Each number is 500 + 25 x the weight over its row's rms, rounded and kept within 0 to 999. Layers, rows and columns count from 0. Numbers have three digits each. The size before them is the row's rms in percent of the matrix's.

# layer 9 MLP gate, 512x128, rms 0.266, rows 0-213, columns 64-127
105:525480523508523534492528486531479484508470502507460560504525496527528513530521486457496528476480496503500499511490443555464531495529473501492506530466475505503479525492511478542521495477481518
101:479522542482497516476491527512494475461435516505510453489516490480503450526516517486494484529528517451497492499502512527497504527460478514532487496512529506528508528470497573546474495489505535
098:463505506432508518446520491536510514470522515446498494485502519483506492481521512499500499514498485489506521515461433503488517520502455470490494508532536514491503508542470536558483505494536514
097:478497520511530468500483513545477453498486522494505539475518491513450481464539475514470530510471516513486485530509483528497531505507512469488514511502535514491512548512476554519508469520524498
101:519469545474505482546563525488454526489494543503485539487466509485492546471475501481519483541512499450496504537460510496492528471511515467500462496489510472490511500486514450493483483470525536
093:504497538472504494549510455547487466491518496482480550490521564503469538517510517510507521512540485480489490510501504497494499490520522477538550455489474455485490532494529553520511456502519520
093:479511482518533535510531461518495488472522491445547481513521458510503482511523516526543464486471479477445462492528512518500533527509481504487506516468509530523459492535463528491524538532473490
093:459536505518540537494495554512495536500450491481450434492471529491526554502480503480509532535499522528499497490528552527507497466517514511462479511471502490505522522512469498466500457495526540
107:499481514507525550492477496547507511481505506509480468510516522502500476509480493530500496510491459505493534547460503501522528517480490509525516463474518465471483516535457520495481456486498519
101:520525485507446510469494487560481505532517505518484506509507534478484497492548502513504494492434531501451497545555493485522533494503507513547509500473527531517517532483522446512498509498515529
099:466533517533516492501499457462502461480462504467493492479456515481495518541500502501528479543545506514491472554528501527452521460512495482439454496508514539520500490499496504492505533474526487
095:489475498492461499497487510552508477467525498501478519485522464517486524520497540510537515477493466478527487544465504495507483503455544484495489478552484502507540566507537507515448489500505478
112:496520471495492480512488496513503537536502542486532450486479446502484476460459525488520499484511506520526493543517472493517505537477521470489487520531471545519477531540488500528494475498513529
100:528451505523504466492521493494487464460487555514455522519508513509475478542499495460495562531526472522534513424521518528466508515477565512518475531521471480513500481496528508529504500529514466
106:484453500477518477470487494509489532475508476500506520500504522490500485487469428491506451485458466514533446506486521497460489550504498521496476516510501572476508489456510504464495543534485491
103:469519526477483505479489504466530558516477547510450538522521520484490504469477510488521476504542458467505559449505525499495519471490500481494527492513511520503492506494486460538490494485486508
094:473527489528486475486493502480508499541474479469457523481520500512495516494529580505502499495488465535517547484449500501491514499502530503535526502537492537481480466447468493527498495494457485
091:543508478500509489519531425477476477485511512457479510531495526493492496487534543465491513514510479552530475507516515508510505478526504462462481524493510485454479525489513480487551543500450448
106:447500497519463521523510514487507511517504514536514501496468525502513452504511469497456507421509478515460449472498507533455519460535481509532488475467498528530506513505528535517502502486531515
093:488481500494505495463504489486536486528513494469452515475535512501520515479505491492497444501539442503539489485503496511517487512487480475525504486527453503497522511507553472501497492519468487
106:490460482531440524484508467510518520480480549517477538500529536500501476509517502498519445503512528533503510496512545483498470498508478467508485502515498533479489442460514459499527473481472473
101:517516479506457508483490495512470489465470461506453519525475541528489468532512518514488468509471497493533489501495500535492507489460561467493522468483488511485472497467483525494475483500498418
099:476500533523519511508477510476455508489486506495442559519525489503481495465499490516554510532503488462488505521540479477485492502520505485522520439531498492483553534523474521485523508495499523
108:485519471557490503525477515518548523501443468489507474479489500478486534506444485536508501483542507477524471511511498488525508478484498465493465541501488534512537526509497526522504515528516506
096:501439483527480498489482517504477460457530515485472467470543540546506459485559518489486462500507529500536492491500523472508533499537492503500519518499524515523505515542554484500501507484502509
101:474514499524523496488465498510524523491521488538510511523479537464523529493525500497512521529477514507496531481523543525508544528531483544497526473464467488515526509530479455454491505503489532
101:491508443493508485508480474490454479504444486485514485477504486508466487473499477537504504493503502499517504488521528456505488546461521445518499478481499493448489557507540461512506490524479508
112:492510476539498481531514471510555509465519523470465518536526486495531457513430492478478509478533488495519432472511502527498469483435464486491495485503473490513490486550472533527491495494545524
097:518512459447513534462505491513507500507559474513481555503509506516541519471496514513504536501499499491546510485531487512490502506445470496515491504505539521489494486476558532497505505510481494
093:466515513476486468514550508515442456481482483533493495493530498485516556489504485485501508500507502522525508544523478533535482486535477517483473492476495487480516465480457485532532483483516489
101:498474526508554525502483491540514485483464525514491548508470501490495476533487463525528460485505501462467486485522507510486477509509527472507512507451499497522515487501472529519519563508483495
096:491507438530472513522515545488539482465533494502520511520480494494517514502578492494467525443484489464499461498506508506523498546446504489516460495497510520548511505512485488495520519511484542
103:505494481473511529484467455468532529540514517442505507508526459467494495504490542483521536515484480519512477504525481538508525505481487524514497500482542502536505491517486505485487506503493426
108:533520484487419503527521497525497499479509445497482494522505484480499463477490527471480488512462478489503513483525469474487509471473500472498500487546542496550523501469534572536491487517512502
094:551526550506488505481515507514492525425512520493467507545515553507535485520500418495487502451486465483486486489525476485495529495489493530520509507491550495507478493543527498480505477460478503
107:496515553496549503487534530555468475495512472498445499501485529510466484502520501530543499553508469498494498492531472508516491453502487481539521485495504510524504502493452487526515508558490542
096:500490513496491532483554484496487481505533494538524472547464531479501454503469505472478509512533478542513519487508505513461485497501492513470469474529527509499486516475501528488471520529505449
097:543469537509458545481515499495512466480513489503486515489501524483489470507522449476531520489485502498450506538531508519473529471519513498529510514510431520514474513515517522473485497507505549
090:479507521536456528468507548491469462543470522514492530508476514500489479499526511492497523562484476484491527486530514480529507550487470467515496552501507525495528508515478491504518500501470493
092:507533529476468519468491501510489509468496526517484523510495523541488506503525484487483482491512436501529507474509490504476463465471507495504475573514466500519472514495522459528471490530482517
094:540510514475503506489512513527490561507479466499499489534513473487490509441525525505545513491536520460497517508525475483472506490477497500457510466505521498513530507496486501542473496522510492
088:498479520469517511477519506512490509502446468543521513490523523481493494505495475492512531498464495510508474526498468529499478529526478499541547500519515475493501478537489518501497447505513475
101:477530530497519519504491480493501494564491503503559511484496484448483500521521513461479507468492482472512479521475492493498487522533508505520496522515478516499504531494549510541522493511514511
105:456455493509538524478517530511510526462505482509537508510484461484511490502495509477478453485503507499548483534477537464526506486474494556533492528493462524521483516482515457491529489477477515
092:515559477506494433514499502506489498517488465516508477525531471483499480479538484500485518488550511556465487533512516482507503483519472499527526510471489496536474464493495492485490528501479451
099:465500480494481452496521464526486479502545486494508462516507515451556505508470451488506454518505527546509491494444515543571522472508467509520531544487491485471481511505486507512512539534519530
095:453520526469490480517508463503527450462523513481451466548499479485547521569504485466485476488517470481525465505520507478533490472500519486460489544536527517514459521533503484463514503518485523
097:520484512519474493485446507527495503483511498490485502466551472476534485469490484512542535480466508494475465453514485462510464475508477550497492504478499491506457504540558543515490469499509466
110:469482449468514504495461454522499505505521495444453497472513517502520451450510501502494502514497476519503531478493514517502533524544490502512513456518487546502503471476503521510538524535502519
101:533503474508500460511536514558514486448460480483487444498508482498486509531501530534481510491480496465521484485553527482509536485555452530468506501464486531498498505496486474494497467521526490
104:493496487496519475470517517530501527511464522537492506560518443510496471468534518517509510494543513520514449490482497488501504504530465453486496500482550526529489481521467499506525493474458518
115:455524442489502451523516483495519491483521483474485502475546508483460492469520538525502482461538509496519551504503515478493498457478493501498496534497521541509472512485468528480516451478466558
091:476533537519485472483504488510517475566522536497487514494479519474521500498479454489511485470482527536505488488517494517491562467527510505540465526540556494510461463509515484472468491503520479
101:525523494526525481505523531509477541473476484502457473465488540486471504502495505494472466564498469490504470478488529541536502506512561472472497498474506431513519461529554537518527466492483507
105:490536490483533522477513529532530458547466539529506459500534498461522456514476492462483484545495505488530509530472497530494442446477532493501483481535513525507484523480469507475492495534507574
100:502524523535529529478512552462517494462527506526482487516506469521492493528532510551551493518506507460501531530520519520500482488451489485454514542511505485517503496476540479535473541520497487
104:472504477502510500522522542498521537503478469473529486490476522523488475494487536474524494495507464485430501478520507527519516498472528514484490494499474514519525508473510459528467496504488506
096:502476524530488481469459468530494508434479490515476490489494501515487503491486529497519497473507463496493478493548503486490554520525489494522502457484556490439530532494499497500523493540469486
099:493509493476532469491490511490477471486526505539461495490530487451506483506542493480470499513501519464483480499482498506479513492505514482525477485524493487531486486486502491521512503487447486
109:531477465537516478469505486482513532499509451512506535505465500484517468483537510517494498500453518497513463519481508484500507477523467534479440506488537558500513529487525490542482500499480510
108:513455510477534513537496543486534502495535480491468493483555503458518483472484489480540535517544510498524452478512514496514533487485513521502487492475509510471514447549499507493488508541535506
101:506481486510503528509514515505449502468518500502468531472508548519475473475537478520494490523506465463519516530430515500475515520472545482507511440511514545490518502494500475488502447469478509
097:471487528506473483506506472512517477499510508513495486519550496475465476503496482446472505479546464480502521488486532507514493488464463480507548546477525505495478495506523508498534506566484456
087:549494521477490534532497522466473540486473499492496536490480477519479460455517499459485519509485491497486518500517487489524491478462509515491487501470493490524478491525434508468492471513468480
095:575497455528528497468516467524481532537499513436498502527511527497425477489532505500478517496512502503501486464526559504518529469503524510525522495519544507525479547468488468502526487519506489
096:539471544539445491482507492531501493510489483534463508496509525484482498498507510475502554491505502501484433495529524500496516463501523482481493501500502456503503515479488491497537499500466515
101:514498516501482479467547514476485507464476528502523528479548440473480511479494469501492523498548502476488510548480488501468478515472518486500508509472540544484488515505498515477474517511478495
088:487513449472514485499478478470487485463505504494484502506493511528459483490486522488523521472466519474502519503506496506488503450477472440535526513529526497533502524492518517533497471478557481
084:519486484501515507489494522472528525561504513480510507497530543509503490511523557492507474494503502510496484514551528542454506487494444516504449492524532476486520516460488477491458451482493512
095:486547469508507470525540499526442458532537488470513490515472446489488478523473474487513508517496494520506540498460512515454479494492505469534488502494529506506545517488506518543493504542485451
110:520484476501476514472557492529498526460495487542528485551485515498489477532483484490495488516473490503472479503491513466469523498516484506520483530516491486503528507455507511535549531488506501
094:529486548537485530462503517541479540528464485477509535486507501517468451482494505453509498499525512505507522501454551492469501473497458486528483479547518490505516516495501480494477502470514514
101:477552521483513488511526545512519513523484475488512492522471509493432515515485518510542458495529498535493490486493497510546542520523485545490540503477509482469482521474499477538490492499536494
109:474457503460506493449515481496515528522494449495483506494503494518459509480509505466511493505458481500531463528512493491466491470513495474430465490490455483495523540461546512527459496507513492
100:504488496537538481540520484482501500459468504481473534464471491488522495509471494549525518493525487466476520506474480556512528477465495476442487474450511498482487503510534506464534485477538527
100:540519499504506471513498507454493501487503510534476468484490483498468499501509498520556479509505495505480583495499517542541508493492468506515490504499536544535504506493497509478511540514459519
098:503507483484510489519542511493544549516499470501508484474500501479502514459530511458508472443495462496544512538494484506508501558475510509545483518507525505554521508481500486466481537540496472
097:506534486490527479491493479451499488514483538501493496502512542502500492510514526501473510474496514502515465488502512500449462483511524481552486481539493512540476486477536506498470475475542489
100:487499488486466532543540511461468493495499440485440521475504481523474512492529503478493505514493495466492517496516535531494467513477549493501490530436500520481504509499530496552492528523460545
107:491529539492520521507475551502486527472503491485520469532484523494513507494559498482506488504521503484520476503529519474469457500507472484511486437536460467559508520521504515479447518477514504
109:504506509518519496458506476511469500506442536530515473506497507501465482511546470506486497512498482507502532523543488524467474508462474528491526499524536498506519512545486498542491545547453445
092:482553486512517525487506536516513513509533512523538495527489476489497456549530475535516543502498500514477530481459516521504520508516513491503485504515530499520493516565496489478486484518509548
105:463464478442508492468531484483515505466486545527525549508439455466489466488495501486498489464506503483528480522508548473465503473524493494517499512490495498470485494509529473507520516477508515
097:536500499534482516496491479501480489506501505505508476497561504514472494506521508462493449496502483537519491511492485522498498525464510496490498448442499539510471499480531538508543477492464487
115:473482513507509449464541473489474521521505513505508492495494518551488490494541488469499516484462476514499539487523470509473450512541475473504499465477494534474501491521466470517509474524522514
101:529474492468517496507493490517495509517502499516493557517487505500475469481455501476472542490480488502480562473494452503464515529490438482519509488559525494546500477494499478510548540497495472
098:488474499472487507538503521461524472467505495508494509495506487515526498487505452471489509468485495446488502490489513545476538521536496496565500511522495507515488499514527510509514462450489485
104:512500478478520504516488469502456508541453491505474515475496558433510498519452501509502463566509520509540514512482443516510492470482502491514457534507533512500518493477554447508484457513513505
096:511494546481504475508486484559458526542494500495484514549466446499475508494485500546520485505499456510475518501510515486479507494517506500486515533502544493503479507477486530511471525514504511
099:445462517494523455465456533490496483520522486508484515516497485520494485503499529522513501508509548561557497476503522526531534507502511514500424506486488498442484509457475495513493475511539506
110:421514488478514521533490496506458506478461507525460472502510494518489518474546516510501494472498486474491538493483484514496444531491543497480514469504513531525477518488470509482514502451522508
104:462484510554464483477467511518529517454541502454522476489493509482492494523483443466491493491477552530529506504557507527540485541486479496553475452505519490500486502500521479486480446497509508
095:520499532493506462458474530556543472519515546507491524533565518454499480533483480485483527515514478512507512497541508516503507525513494500553514502502524484522498479467487496479534471505452556
101:496565493498485502510527462504518490493467517519497496526503534482501500483534490511467504529523502455505423493513502505538494459474482514494521511510531538547515517544506559432499453521487493
097:480508435471495466473529481471509475561504492500521455542470496490532495494481461517512514482491522493470501477489485531483507486513492508518501515496515507488463503487505485450466471512516496
099:506469522498491486469487537523522485560499497461502484508520496474471497473501497505521519526503486485472543508514524508472504526458463504505543480500554483466490480543494502539466478499494499
095:501504474481512512531491486516480487470487492484509548520533494524504487480544519494538506464526506498517506525500497456522533514460502480521516501486539493495475509535421528515502473507501486
097:488461524459500493496547523513519515492503505506507527515478474476532505479454487467492526527531487480492500505517466551471434493493555457527474485471551477507518521499455549489476483546520500
095:497498496491449502507490533448511506526500481479474461490521484495472494469527479459524487510537500520496496477479511493509542546448495492500533496500492496511540474533507514477558498487464517
101:503453549464503492497481507503490488462467485468516505521486507527521514514524527526550530523474504500479471491509494543498486460465479461543455477451501502493537542504511512521434545455536534
100:481490490506515525506503508424505473503461509529518525523521509537427446488515497462460515493461486483507515489506511475489534477489468493490476483504523495521509502473509507525547472472480502
092:477485472488487515499473494475524517489491534519546548488487536490504523490515534507495509477535462483511483471500494495525480472520513506509489523459461546485486520479471500511518477517493455
104:492468512519495462511441518521477506471489488519534497529428483517494489450510525459501478459502515530526531524482561477495535511493486528517497511468524550477463520500504514500507453513484497
100:463522486514482491497516514541528497517481504460481530524541524497527465491506476510476495479504491460524514457464495562519488497519463472505492501452552535501507526493520477469445554485445546
105:485498519500536488460495464466462512449443497500480512491464510538511474499526520509504477517488495500520520458503458487516492494482525491533465481517465466539498472525538485522519465532473548
103:480488527537463560461540526485513515541520490509510503510497507512514511502509520523467496490516474496493542486587432537456504490519466477499451500526503476543487522527533505516498496485517476
102:533448551471470487519500513495511547537434501498498468527475520448503507475514446476493498478532511550505486496524507541482500516513500517489496522484511491474539477490469495524502458490498499
089:517507445503482479477518443502474482464498490486473537465504481555515484506513499485534469485497512471527485501508503550530510478469497465509482494524539500525468467528508502491521467489451477
100:507506510503499556544519502512507492477411516494512523460470485506521496494518479496517500532537495507507473481493522482488527495487486473534506511474490510537508504509505503520496485488490493
102:473528469447509474507495555453494526468506499512474503479474504507484474488485537493519517467530498561501491518513463472457504478467497469477497457502563518498513513503488494501484454541502475
112:517454500513498467513517537525499491487506474493452478469517515485505460541516524490459478476485460465517540510472489552468516498490498485476501495521556491501519464490507509514468499504497477
089:477528495508501513515493433479492529467481525542501496501482543463501466497490458508515500501518514502443517506492507495480536517439504486512514487502540463475522524510484475492468473480485477
090:439496462535486504571535554461471440512504530549508539466505483507493489519501507500509510514523502491475530547519532513485511470485495476503494507489564489464515503480560479514494495517513473
097:501512490537538515459504499549496528521472520512540486552522500466469500480476488518535507476527511491458495517493486475512509502471509477517520509445500526496512482478481503526538456519479494
097:480501480527492465535515466488523489483529533539486511520510527486465518491501495525468529505520508504506555505519479499494501481492464490534479532454525557519491519493504531482501515508479472
107:500507486514513436484496509513524521463521531459477490455524448492498472521523441471487471542512466501525552499493516515538524514496518490524514529513517479466455498489479525479512473504484498
100:485503512512492495457487477513531510507489540487501553484504538460470483534488492515496535495490479535488483485513478546480477439464466481527489520478483483492477481449469462497524460532502501
099:484501500516534497510507515535482496539501492488519475502568522511529485503471473449473477448530494473473470519527532475485523444520458491474465506513486547498525507535515516511539479501457507
089:468524475461502474510501529485494471460520557502510502527479522484515491442534508521477521493441482485503548515513499518494460498476511486520518480509551478492492565513476485521466497530486507
089:477501506497474481502520494499454500483485498493504454500499499487511549500467504518482511517462459499528517454535491527491504478480496510531453484485577499534492532474516468477531482532509473
103:486484504532536474464481507539518507464553512492475485483521509503510466502507476492500516478521482431486538474556491506516520501492519476504477493502483548493525505482447501446499509544506488
098:483490459500494508507519516470524535509483510438483504459462491476496485511483517472515504460498475480474548472484455585491505507496454458498527506544528491533470472502517510503525550565497442
112:471503473471463523492466499526490466486475478478517489474530514412513500445503509443512498489547487475505546503496535494480499533483573489518543530526484508532519532474507470493531481518475519
103:511535489494504505521531503539497506482426520500462519535456496504484486499501496451482565491493507530533518538495513556517516508506512527520499526486539506496534521536510508493499516514473501
097:469513466505504489467502522518528465507461489452508555490488540506513534478489488469503509466488475497462476483490489542508521547540494475535497444529512543478473495492488477535479533476512536
096:508517530484517496477512525519505555498537551478506529523475468549489507488494491500524496476493542492460476498553514498457529477464507518520500537487473520522474514471530484475510493515508490
096:534488449478455524523514500519553479505450511472509509508540501484466517518486509530507511491502496524480482490521533463489515491500478547491469502464504503469532525514509507561493477474521513
101:437468480479458538455520526494477489488493484506436498541514522509474512498530444482542505507497512497485485489500534505494499517472460454500541477509504528485475517464506500477446502447488479
103:480528509521478505524479495459489467515508501480492462458536495524501494478491532495508480474466484489477506485511511557492497517474475451511477550517481550577500517517498490504490509509506527
107:494502488546482475494478503523497504468522502481503496514497496491493483482532474478483485527487503462496499488478516531461537511483523532471485495472481523490495543533498476514458470523499521
105:520497509484519502502519499490484467537484480492481511513480489495561513456560520455517509506483469499490509498504530534513545487495484498527473478458483526481501482515514476558537478445557504
102:527459457507517455487484514477498504509535519517516516480496484530517494459498547518526462465481507501519504489492544548451506480482508517510487518499516469475491467526495498507514533541508469
100:527523489499447510488532491523500529497473469502474504490495517465465515450465467517477470497473488490451504500504543511440481486486530494513519479486527521511501510507506485547470479540509524
109:563477530501488536492488515478534515472473515495465548490502522483484494526472495488515502474479517513476491470534477481525466471507484480501469473480520493539554516471476479491494481534500499
099:563439479493459482481552507535489562503528483500489519503513480476472515495530504517483514548492490476495528511510519476517481482533516515518511522551471489473537512462514517488461484543471503
101:482504530506521480476486509480460463445527523525434518483515490476481478506490472554483534489511555533505511521491522529494499524522530499524510489482485547498507474546513519527487465507508486
100:507477542485483522523463486498531525485499533513479495549499514496483491474468431468520505496523482482537512491433502490478510457531532488576511484464491507485497471538514523502482479484543483
100:522484502531532510466503486457505540535477515484495505529507481461437483465507506517501442510521498551497514466536535494487506496495495462461484527509514535513504462503495513498542527459509484
115:531525514530482510476484490501509538475500519515509548513458548461504486512516507451494462544508489512482492486515488505450480532495471514498468478494497523508466492521563498483508487548521534
107:488480482497490517495505494486505524499479491487507524508537446485494510492512458496506531429470464463511449504515460493477524500470433475472483469525512535518477487522526499500484465499537484
097:506500520509533505486487511486489483496470498506472488508517506478501513506469495472489500505526473486454520459482532557503503470529529509549451463510480511519511507469487473490499447484513508
101:492513464487511480491504523489455489504502519543497510480466571522437490437482527459448519485520501513519486471503487500530509522463513473486503504501504485527473529485497492457504487538535481
103:478478530516494515504491523451548488475543519519492554482535524476515477471507488546483539470566440481462480462516462521492470498466490476494500511508489481484492530482531502483515451508447504
101:488511499506498454480543485501522520508524515564476507476476449504474471475525529534473491491524510502509500502509515540483519501493552502536480501489505533491493488521490516479454548533541501
104:501499505483512490488508485506510475531454507486473537538473504459511461464527455465482489525496489485521481507525468517493494508495504541495498511509511503560452521521477515479543521476503526
104:503510510487481505524501510499485486475518511540498526519482535464497522554485502540503506481486547516522465486510533519452495493533558461494474547491496519497474483533489475544544467485460480
102:517509497454481500496468484558474507480495509529443474546520531515508459441486512471488560519473513467488506516504478471465485523543521507483492510506529512496510532507457533478477495491504516
097:484489547471548442513527492476497500500515545477488528515504498476507498436497488504457492473490501512551482489516522481496507497510486510511430489491514466481532507509478470487512492462515518
101:524508480507466496486535547510532529519507539503484492518480472473525507461483461467510497504450492503488484491476531507453489556470539509497494496494497470504476495496523494502513462487474477
103:507476475486487461495498430493473490491476513506496523452500482502478468489473533491530514505532462458473495531508479509450502510510508478494451513481534524485487505502530468509496467545515476
098:547475538507498546502492468563523556481479492557507520552525489491502516494503506496517537494466468511520510493463507525517515494494450455525496510467506468539510504461497479521521482512473529
103:478516492506480496483519475455498538487421491545481500479508547475506507491550514489545506528506505502505494504542511502474488482489518464467490468541483505514458492505472444484490467480456521
096:537474470532478451502504492540449494472489523525520516520469493460506465500508463503487535480475493455538521469511499500540485481504517430510436471481523515522497450515506499495516550495521482
098:534503532467504486492525489523514460511533509468471497502534501507531489495485561479497504459539487506494482506483500522524526501479551535553513492485497510499493515543489509470541542508501518
100:526493543465503530489480505505488541490482489544474502526512499456469520480554473513502521498496519525481489490555526506457565475524511509493463525519506513538509499489522513490524493539510482
095:514510493511468494519517495496505502484510496524481516482506499536464479486509454477496522509516451489480497489514454507526509526504485534509537490524505538472517547511475540537487445471528514
097:503463539477540499504502480517476534493487462557490512538507543486530506520480505472510541529517514490492496523491483544507509478532492469538549508519483493497563461516493525464493486526485505
093:467478500506492536482483501516493525530507522493517501488575487505490496469511500505518542503457493462468496508523496538501465509497515510531450479500499509559479555518464493515502469508531457
098:518531501553486485464522495523457500473512527503499472535510551494407512544475528493494511442526471473527540515468524502466475516502522462473509494476501518539479511533489481498500501508469465
099:494523517521522500495521504533479548483484535517483479450513501528474523493541516511493504461495517547518482510523522526516519469481500507517500493516538488534460515510480531488539473519466506
097:472487446514480552488501486552456471506518499500510499494485506478501487503528461533515497488483535504478512490506473482495503492503509450485539460534521538506551544558458508496499508498508488
095:544557527489521488496454519503505465502434455495484514501478475471501482525474530465550518485520516511486504497483511510477504493487441484493512471507485524517460476525568524535509501505475537
101:509490519476496448447507502498492549500512505535494496537517487535487531494462514468505529479532497494488467454481517512494513509520528468492491524526488488467501476525500507519484451488512476
078:469493502495487518529524444535520476469509516484475513546530500473511475510496510520531480500495462511462494483490522522531509476515524525468437496467490519540453468476494505504499535484497491
093:495545511489502499496453522508529522476508482462522501484516428495477436491490477489489471510483493516488469512477512516469492506492464527472477498479508471507485493528495504543491512460489450
101:483500477535517479448480516519435498531479507500540551517522482473556487472511494495475494477459517527520510477513494507474533493489529482534492496505499473497540489513497513451459443527500532
111:513510470520503493503544489518478512532467477530442521468511503474541475515473512465496509523520530483527532464528520494486552497521536434464492536452486526495486475459497497499510507546460471
115:503501512478515467527492544510531562508469519523486551513484495484514499525501470479499474543485523466504485483464496517520521495439447501495465458523501518508466500493518488523498497442490465
096:474515503484501494490507447521527539489458475508471533503494473477465490455500461527510514457522509490485496523478505529467487542520527561512504478494494492475452504487456489496477461494525493
092:495493464513519502468530449485512480498509514474496505502460455496518475445507504505490484504478463511456495533553493462524502541503498500517484529513488527542515493503483514453515495490528467
100:528547489515497520464492519479440504529518523513480500508514494539494483496489502513513498517512503471503505485522537498510507473453501552539499480509489532487504517500515499495515444478487488
101:521494532523557499539523472493480548482508465445493496519501513453531472489501472499511492505504510504467480519571499486532491517487486513502517460512516475505498485513540535507535487479497513
107:512510474520474505517516502509465476490569518513491533519468556490514470541524454500512493511498500509468512501515495473484456508520483463509481487484507510495481486460542466513526477504473519
093:473480448523568505514494500546519467509493495461522501494466463480444494485510512494501494486458458484568496508462502488481498524476486474517507470518490523524441453503493529517472489509461493
104:498465491499490490476476499448516477510482517497481540506488497499512527479488550546529473482501527434545489547470520513505476496492492495512549501520502488502537501497514526492473490460487497
111:509517510528495500497493466524520493501472501500470482524493485505485472515479507466488536491501495530485526524496543491512535512481483463453491499495520461539582470491500482496521515499508550
102:491439520526484470485482449526472484527496540530477494538512530470475479503468503506462506488506492460498524503493487484505478500491496508466452463480478542491493510512523549555559494524505528
092:494482494472513512519454507490476540465497492522496465543505486462488525479527507497540498513481505525533476489508504481528511556477486464489525472538517539529478501496460475460501489474499478
087:506553469503506504528487505479498498508491525555464511554543489505475500426461473501499491493480465520482453484486482517509544484505524509491481541454543476517526488541476513528510477534494501
097:530484510507531457496517499534530498520505552472472518500487532480492464487538535508459512528510503478490533513484514500507545531525495516513496509509487526511489519514499508479527479526504480
093:467528471522540494533521443501526456486475496508462493518465527513513487475505470468492517470558524498492529491514546486487503521502472526522463552477515491532526527487488506522519502513512510
107:485463485544501502465503509517523479506512484518512519499495444502520478499464489502490486563492468480530482489502560463505517463477500521518486507474495510518531477525509500537448521522458481
088:483485510529461490525490463503521482462487498523502455487502524483528481510525496510508546540473474512469492500517509490521501461497520488463496482514463581474506545536492510501545497535512536
105:499507515459499509467476500493465516454546484473512523458513476483495475545498475468506493510551497486555511493487538531531512505554526457478471472451477533525477495501534501500520473469521493
100:472470505498459512512518472510522497520502506502470476527480481497548453547515448503483468487494525486510473483544509520475490536487501457512456490481517523486469499527422514492523520497484483
101:530508475463444520532500494528489486511557539472502484460515500508519500461510495504505515477504502512475510518538535525513498526489463496458457560482503499491490524518494496490523499511493463
101:529494526511512502510495487519495526500502523495531486522475523470504514524470556502534458521525475530438534505498481504504522474481481467518517441503498529493512490487492505502504437480504507
105:481536473470461532452502498465495498504509534494467494527516501482495493499529524496506491498486507519535538493532494521442529480520496495559501529505480521511528536504474502463486532526424516
101:494465494490531535495524518502477515533505486538512499483529477508459495495526519509543504503565507530500506452501497502480469529491486518561472497516479521539515488539533524479510510451499480
113:473506511501514532532505525479486458504456501482464480504499498468510441486500531480523489508518493502507511488508502508496487479548509501518523493493501515508507476503478546461506487499518493
100:498513543512507529438482470505495495452492508529479484519501583477520537480505520546480507487523458528523496518542510483483482495482490468528451475496511505518494541469530528513525493511507476
101:472510502501532503495508502534500475545494511471497512535498482495494534472530514526456491525496504523502480469479496511530521512451495510518520492506490506477457512498511514511518472522464487
097:553502518497511511479524480514510549464517533499475492536529516498483462519507516508469494467490501519473501491495493534434501516495455462539526484478477512491470488507534466472506496523528493
100:476458442487489482488528480464450523458478496463468463489504553511484482500507476495514492502544530485514517537547497479502517505497499523504506538450518486514481491545489512494515513501505525
102:522501467523489495494527446500497507508492469528499547513532512501504463495476491487513518488485532510482532544500500480520481540483527503529471523488497512476457478493543493535515539466482497
103:485447492572461511499470461454507513490508495464507533462501504507539534487478480507509490481472509522530501489522540490497512505511516499497475503525486535463497486522517525490515481480509475
102:500491527525444487514470476549492486480446487525502524482498471494504502514533521457450500479489487492511540469491496541491475499515516495499527465517492521542499511524515491500516499496491534
101:530545464517493500507483501450511489488476502498471485471510492498519539481488480487536495485483450551474530486507497520457525456505509474526488507467511502514571531500516499497551503525473528
089:497509458515510498472538507512504467511503476472440522482531508524510485551494525509555497532503505499480505504552527500526489478540486522490482498479521468527479491500571482455467525492474501
105:522484507487505444508481501488502506496482462491461520465451525531494454537468487481484481508478498513512498486543505499472493479485494488493471494481527512469472519504519459517511506502519526
097:536551489534525476494474510520528486514523459509495455493496491491487534483549475497524471492481523493493511530459503484489504461503502523558483569475462485502460511514540531512486440491496477
093:532517507494502476477544515477468520517515532500522526483521523494495506481544500482484510505494496513510480449510482519509530481495510478448471547483458492515521508514528515487528505445508538
100:474483485511561507526488526517471523478483467476482472540444510491469499480495477518481485547527491491500516479519518501508500494475445447483511502516568507508531496474506534476530491528482487
095:524505514485521497466483502499501497528472496459497516449508454443504500474505510475545533505473506476470514471509481478515539475508554514541434483497529497526483523527490513496491492545485469
095:507457515520529486490506504472527521474509472504509476502454467481533494514524479510489453523476525513455487494544492477473536506449458548491486518518459533594535476527492494491459484503510492
108:522502515492503566475542487506537499478470486498520495486486491514513471491534491489501507496496504491456484432512469458513446511467545481495470480515490528512519543475491470497528507482491496
099:519482539508483513468494557474475519455479521471509514518494432495523499546520481497537482527500477502525521503480516501471452478471534470488465491512514468486543488504490561529525539486481489
097:478473491498492483507532463490555474514511514474535524500481479466544510517502503506490463505545512476478496489546518526500484477499508498543494492455507491524502497469494524491469478451502461
096:496514474520478501528499495508519491494494473549472489467465474519499482482468505523496486516483500517493494517524492522529468484508501453497474522474455553474441538521498486470506458471466490
099:507509493540498516548503510512508522477493517506491497491520495492534515527484496527473445471468511496526502473480532521513499516452435530512505490544513529473481524497521492538499522493500460
095:485521501495487461517525483508529467543487523494514444545473471475496506518509473490483444524494491495464501571499491541485494508508495490497522518494514524500469515502495451503522525494511510
103:477473486511485490468542480506493470518466492522502504490502499500513527510499483511477498484516493488529481500531496543530436505487474481529461515518505482458510512466520508548503474513492512
103:472438483518488465461522501491520532527485457432518493513475522500480444496503492513482441488463455535467474520533476455516510494494465467505494493486482520513520505510532469504508527545481511
093:507462461476514497490510513524482532507502505483469527504508515476477470522511530501539489535529466482498494532493454539510491551511493461536532545498499511496492541463502528500501480510495488